Part of a small language model's weights.
Architecture: biases, tied embeddings.
Each number is 500 + 25 x the weight over its row's rms, rounded and kept within 0 to 999. Layers, rows and columns count from 0. Numbers have three digits each. The size before them is the row's rms in percent of the matrix's.

# up: layer 8 MLP up, 512x128, rms 0.292, rows 118-142, columns 0-127
# down: layer 8 MLP down (transposed), 512x128, rms 0.301, rows 118-141, columns 0-127
up118 095:488484529463515502489475474509488511448544524485515450516526468515503467465550487553488504508465528453489537492548471533494515503476506468480501531519476468485533480545462477513509508512558458494510536489482509483540540481469514515490463487454502483517478486498521495506495510516496493504487485492484463486525449514504487473512441464494501489513526482523486457488523527495505503488501
down118 105:511507517480488522500555475494496477536505503495509459516511490497462517518506481496541481469498450460532514469452537503508496498527487474519476508493498476524531492524458477510455514563474503491490516460486501518477533505465480490493539492533448452527487502469490492491509491520514485483480503515499497516491510433461493526525498529529523502496534539548489503502510520488492527526427
up119 101:512472485515486482561513500505514511524510520503539504469520546517478501497463454506488503495502456518485487476475562484471507512504505469530500531492510500542509587509518490467486480528500516534524482506501502496463496495502481482492484468516519483558487504506535503510489519504537515473546520481486517493495553487506514473501507497491498511440524480563483479513501514492486428528529
down119 102:506502491534502523494498474461482525498513536495512530491529512505497535469504496530512478496506531493467482487467505508461513483486546485510497519498461509462500485508453448479464495528514525479558523552488498525473494546513507516492464505565524487487491508566480518523539507518492532496524502478528529516501543515450475485462480472511540513490508497533476493471476509506557480473507
up120 104:484500550517486488504450448493478526529475510503507477502509532522486499566455532529525506508501498521503465448482547455473556491501514494521481487461504519489495479524500485490500508460501506495516536497537536459507486491498511475501480519522494486532462475558458522479503538533501494485483476466483501461460495494496496474482510521501497468491515512508472514461476461504541555494503
down120 093:545476485495506512533526499506514492463467503475512523448477500512494496467496503491480482507516493493467519530534567515509459522495465499502506520488486477490531507510535516447465495473477560455506516506475512519524523501536519485552500463508523475528487487553494491498521497492510502470505533479488503517531521502516537497524438504495480513501446548524485487424518515487491503473493
up121 101:478500520526503510455525470487505464513472514515526488479504507496551457529526476535492498500494516465507504461510523520455543518465507459484476538488520505518478514473482448487521539537535501536530452518524537472528479502474522536507504529499535514524478467519497522491476483460531470519498466482512489510534488495441507497447487468494461472518509513528470485499516525500509489477520
down121 096:539508522497502527488518521520492490523471477458459507482522473521493464506520511551488507520482529501482480521524532491488505500494514487499507454436507490490495501473481461547520519523496454506504532495525501519497512523532492472491503534523515511523496475472534473499517509463470498515502507454542472470480459537439505472474521408503516502526473527530520518526493492462475491497486
up122 092:480461480510494447511531506456527458512446504479470505518487463527535481479544516472518491476516480488496526517506486510507447485508497479533548514529532476506490511546471536509514504545502475493519539485492486449476515535515510534499481490461556511534460507476513505505514477498521474484477511491495498506501452499496524515485501480525533463499515474513544436472472507528514501491507
down122 090:552507478507512524523489501518475476574473518482507525511516526515499519471510526480544489485479500487597489535486503485468480514494508501550458531531506478496543472488435504468506522531535522478463494524467499512478499528512523488530459505463501554498524485509486479506511496496514477498481497502498500505488518496540535508496477503498513503505437523480490473490535486534517505503477
up123 094:486514550456521510503503479475496502520491516482494503503487504519520486542496516473521490531476502533445470523504498531491504474450505474473460480518512495464461474519535455460511529445503529484521479514510505535415493520495457503510526490507486501520454488515493490516497516503494549455493497440538518456486506500501479518469500496464478502518527493527538502464500482484473521494500
down123 094:513463472470500494447513514472504489455502474482493477449476491494496455545459479488561499459463477518486506509522503499457525510462475528440506537488522481467498504499472534544483498481541481539512515496472482495486490493546503521476484503477510502462535524560494473503498479481511516516494515486463477500477479488504469503526514456489536495501490556491493479506500547499483485514511
up124 105:477528530475533508520498470531475512458491501500513480501511510494544497453510480516524485449447520509467492478558463498511490504475523512493508488477489454425539479527483493498510500526497524521496526485504531496521493516488477470479503469503443490474487547504534492490492531540490497492458479501466559527503504519504485508505462475493505457498542500463469497525517541460493502522498
down124 107:511533476509553476494478515513452524525493560456515485515506508498484494533519497503511553474508501485483498531528477498510486509550546529516518574490491497461508526491482470545540497487525486518454529505455551535480501518487509517489523500503516533466519468506536510494509503463486519479477485470503484500517494503494528525487487538512483496511517480444474559510470487480478506520497
up125 098:524466479506527524472491562481465516511478504467499576493494496465521521459490510545509469539498529490476494530498540522507512474532467474481492499469513517521458527512526495459506546489492517526451456483487491420495515498516469502486499530488496502471485504530517504498527534478461492501463486482476510448497509516479483501526500525521493485480518499502481505531492522509529547513481
down125 111:477540509486504481548503495480511501489458472522483458532538508523478524507509457470498508481489471557505489510495508530474478495497500528495496455471539511525570500523465517473501485514505489517505529520519460527483485470518484537531487497454525500496478499510483516478488496520482489448515551499511515472489459481520518539487492501510553470466519499485545492479505506462548556488482
up126 097:516493510514489498467464474492521529461539478520502485500501538522530512524515542484524527529473514525534512517524472456468526517510489460517474549493481520520530477522517474559461522474521497533520527516551483510493501513500539519517491550537512519518524501454494560485526490516509483539525481480477530546481519470512516510480541547480485462499504497494489511518485519461492495516497
down126 088:515485510529512541471530464527499529474507511519505523485519495473531492470510516512464510525525467504466524523516512558501515477485484547458498472504479539487525535480549539562511522480471473491523562530540488532485437475472527477502504538491513510502500510464466516457502489537501506490506496515465452519496466530508479490502469503519517498507482517505508517513485507535477470517510
up127 096:477486476508480494491470506487473534513474492512514502509514496536510485496524494508456517539490484513540503537481506501505514505497515450479541490523508496504535478490488468479539503524504482500442524472503500518518501483509507552509488474537528518538485495488496501549502573485525443458512503470478496465529493452503553481509498513497485534517524453493485493456534498494511556443527
down127 102:506497511462475529517537485488518512549472504493443492526504546495494488504499493536492506514503483548481524469484549518491570500515547447530515502494477496506494525495530516525487492531503527503492505519482458458564469501507475504543543468499475527494519457497451494482503531540466516530466534522534488512483513497504510497534532512501524509476473503514510528484493492470484530481518
up128 109:490514481473490485511490506451479497507499553473455503491518509477503519480492544505525515530500489477487487474519556508495512497492461472501503546499447513469519527491568518510456464446452502507521537509495528437533505495527490478536549498482476512468491499518471452477488507497495501484472503456497489518470515502518500498536463515518501495454506526478451485518497500513481503484534
down128 108:489497501527506516438492496511546487514517492496508497501500505497568474481510473481547485546496510525516499489472507505508508496503481496539470483522465473474530530511513492491476502525486509527473517493486487508518533526519508544504519505454489469493518527476505516462499518495487471483530470518414481477526518488521474552499553483493475519510529531541464472488475550510498440520532
up129 095:503519514481520499522523486492518474523487476495502485492505498521486494463526496466530438482482450500495519493487558506512523518485479517494524457499513496472461464506482517486488480515519521449525515458506517493501536497539559520486519517493524511494521515516526476485495522538466516513511499557459498448533490478487450536486484495460473510498495536570465513505505503523556501491528
down129 089:499486537493534501506497507506450516518477468464491524520488486552487521455485473463530517512474537492467516500497455480526523529522520488496519508516521490529516496481492511542497486473498474486481545493487502503514503510487503493521525509496465495513524524517470480495512518441457548459474533467548475527504486521513499458509563550540497527459512516478496499533529473539479523498536
up130 110:499540499464534478514509521483481451499538476459460469508473488500445454482512524466502479492492509484522540541555449529563505509489503514480498484544460478519518492485515486496482462499510531500516494513512498476481467503519476479496498477504489462500531493488488534490463519524487482457510469505523559457521511487506540448504515484485495480514529521520487488494508484513449514521490
down130 112:501530461519520476544537470473493469509538492501486486493477461516481470510548526516498458495511513484512552480553477525513513455502530521489463502498466523532505527505479494536496505482439473470509491541526479484548514488541462517483523493472476440473503515500515510473480493497498526502510528528511484466460495485471489528482533513501528530542507523525457520505527497486481499525499
up131 102:470517468542479490490498483482540482525470526526488492517469456531494479554484543496469522499483535476522487538498494491509520486499523468535491523474502503528465550486509513519481483505503486508504506526503486501516522498516512478474520514493549522525492492495519473508509483518509471535551519532469507520520545527522554519487503468535513493523527464520463465557457550456496466478509
down131 099:491449505543504474534496506543461524490499500510517553468509513497510480513498496487505537536477468484527510539481474495507479510455486510526464504513475516525503500508495477485540508495478458473515488527470527496474538485458446468498512519467481501513492491531505520511511530499521499444455482495486513552489499448484492503529529474475497508426484454472465466484486458506491500510499
up132 092:484509575482475518479492507503483500517487535494508540460500476471482497475504511482539450512474534527507499526506519486545508518496501544504503543508459487505479447486472488494516517512472495475507523489476470475488534470509516531509546523464533514493443525474513516495501456516510536518508459460524525485502535455502490469460509528524499458501495472552525531480479493494494498478514
down132 090:508503512517513471495513464493481532478492496535477509518504460487483484529500474505521492463559510494499492497519514581483499507501529462495515503501502484548520503517570532497503535509477494488459503538481514472459493470512498489510479487469513526492505522504498511511502444503518555492494456509540490504473543529506474524535538455512489507499507480567476477502536458516522466492519
up133 102:506514454508477475466516497509526517530504467544455497522514487519509474460476453551526433480541511488486507478529524527508480465480486463456493486492512484539523446542506485500547497522490473521505516478485510505462488505538473530499504506488479518506481448494474471517488521488514480551487499471469492502550489481510525530537492544516515475505492518499480489516467518500474503466499
down133 103:507498525498465519526548523510519467506531574473505500488508546522520470551517540520471531535543478536527493515489496486487492513458486523494553469523478515478507518467502482491459494478498500524518501486502480533520456513498516488524529500511465498493540508498539503454506482502517495480506478475525499555457494547528534505499511516486485523531510529525556491499527493498516539523491
up134 098:498458494508501475504454441511525520484483546490498539487509502515540518522516508542511491455498480490499506519467498497530511545475500522521518530482510459550482477557506450502500560484524472512516518457523454508506506472485495471445491486476522536512511485501477509508480499525500464495488525504503461484479523549512505483486500518450514487458477487521456508521460499503507501460512
down134 114:497468492512471534483511496530513541523465466484465485472507500496488484496482529491464518554436450460505510519499501485470505493516500451485495501493469503540495501524525492510510478534434485508518545519505512526488504484526477514522487509464493485532468544476505527484481499486574516534520497478468484514516452518514535454515502502453474480506510527515476526522491479527464510509505
up135 101:504525506483449492520496506512507522521459536536500526476545448464488467529459468496502493506489525509541538483530534539515535467509476517517486466522500524504502527484494518478483504508454566485515462497488495499464489442514474513522522494529467490479422495508497447536493509474528466504467493481512489537503481521552525499483509488516493490477509526501509487492503516501476510477510
down135 105:507481467544439504459482474463533483488471536495493469475558470476510468487519491482508463539537473512508471469503453478530526531498539514500464504531504485520529484521445509509508482489502493457549518473506497469525483497502541503489523490469518495424492537492507498477494487487478520515519514486514507520502489509484500472480495462483547482508471495455486474528512473483493532511513
up136 103:445503498497519491475528502539496474501471514497550505457488537480499472526497557507511560467498519477540485504471550480534475489515538523531520537505511515474470492526475536518497517492495511526490497486538495492498548509536518470527512523458504481531506470496487504503486478496489488524495505504499505467490538499511484438463453531505511476521472528529487506507459472489509447478536
down136 110:498513493452523481486425499484513485514500512508461513503524470500499483524516484525510494506553495527512502512466486499537486492493470475499519490514465497513478520521479471463513516466531489450486504482517481480529502493490515500491499480480523484472485490560495432479500462541504497430539491459484466516518533475483483467450482491503515490467524480464507467520492498462508500448465
up137 092:487519437537528496484477509494490513504478471490545496504464509458504508524536468491480488459488489506481511459479500506463501496556510506522480494496517507508479499448492502452468506484557457514487463474498518520502549502516473505443527467534488512510453504504504477528465506517498477528539514497468513477516453462515510499529496455470512508510471493532543495486500480480524453483497
down137 095:575516503535555463464530498510505453512441473548493541488474505499528533507503499486467475502454536466498507514502500470538494510477527524479472513508476517489531484501492473538493547496496501476530501488523488507527489525474511506512493552490497539533467483514487488480526488519475474456530495495497508488509506532508516510531563528498486496516513545485528458502502525509479486487464
up138 105:517493461542476529472468451496535477484512484478513460512507479496548508497537455462511517499495504486512568493517512533518546492484473506508441474466493527508486467502513511457491508478466456502538503490536512514457486459516495507519490464467525557505521505533520518491484497466538468479477493523493511485478513545506521500457524494487506483504491482534460523516507507466498522509481
down138 100:496539451469568486514489531546553538529470532464512502508483495524495488478513511457457506435508517478455476517508466535496510509516528494507497549512527507493471519541501482508499499470506510464469491497524510499509476439523473540510468495489496509509507467494502482504488488488507503492521536482485580492485512488516508471481509497465482478483479499524522513505487510522529487489556
up139 101:519519475528478483507475438505517537488469514505473502502531517499464475471521517509497466533482435530518494473494488526504498519498488506502470477488491525494474536536527456503485515526458488491515457513492495485538533503448506511489513482535507538524498516505513466516511579502515539509536477514483512514511499521499518495515503472509520511475524574570511480472474504519524494504521
down139 097:497545467483504497511498485459496533525552534465525519518481536498465494507489480531471487463554514460501500507503511493498495532479540494494496503492516497472482480487547488463528513504502453528482501506472500507477484491496484515484479498468499495503474538509514540487501528445528534449474496476467482480531545496508484491556484489481436496501516493456530537519470541455516484497515
up140 090:558503502480471441511470512485513540523476508467553529501442543531528503506531493530499524533510445498503488506483509474515486479531562497483503455487510488495492516505538512512444469508484479540503447504466486477497487476448514484497514512499484523525528501509508461508504494530549519515477515528473486507472489501500501474487501489444517525501516455508493522537484520493478488506503
down140 094:489521475495522492512474483507487531485491508518518462520476491489507468492523484524470497466519493475498555540525513504500519512515492476520500475501517521540489516523469504504515496540573486510478503501538465477490528496543505512488462465484589518533461483473501510533520498540510523529449474516464491471514513526531494534447507489503497480520484462491517494479541498497516468551489
up141 106:550472506500516453500496460460463464500487512447481470527501507512471529563521550512499503512511457526496485487429541492517519458485523494453489519488492504501539504468526502517527523510513467481493493505489513482507511473515462513493525481501503505483507473474556465506477488485519523529503517523494503479524507483446483545470503495509499487472469525479522514480560510543503510520505
down141 107:457500495538505493505464514508487515492468481476504515532507491473523512474519453481485480479504509468507489486465487457504503506488532462565499461480497499507501498504489528519489485506511502475518479515546464543470495499502468540510502545476519486458452447470528533484503510478488502485498483517532507450525529525507458482443542494525469467472532512500489513468483474494486439500465
up142 094:505491546490463460441520533522505512500532539501455500483518512471442500531503501522521480468495522464495505522481535519480473516450473500537473495471549472486535509537480535467501474485491505471524515477517527489475491511480513507520482535520502484505500522503504447444454533520500524523494515486480533523532487492459515479510474509503502501476492540497484464492528511513474483507558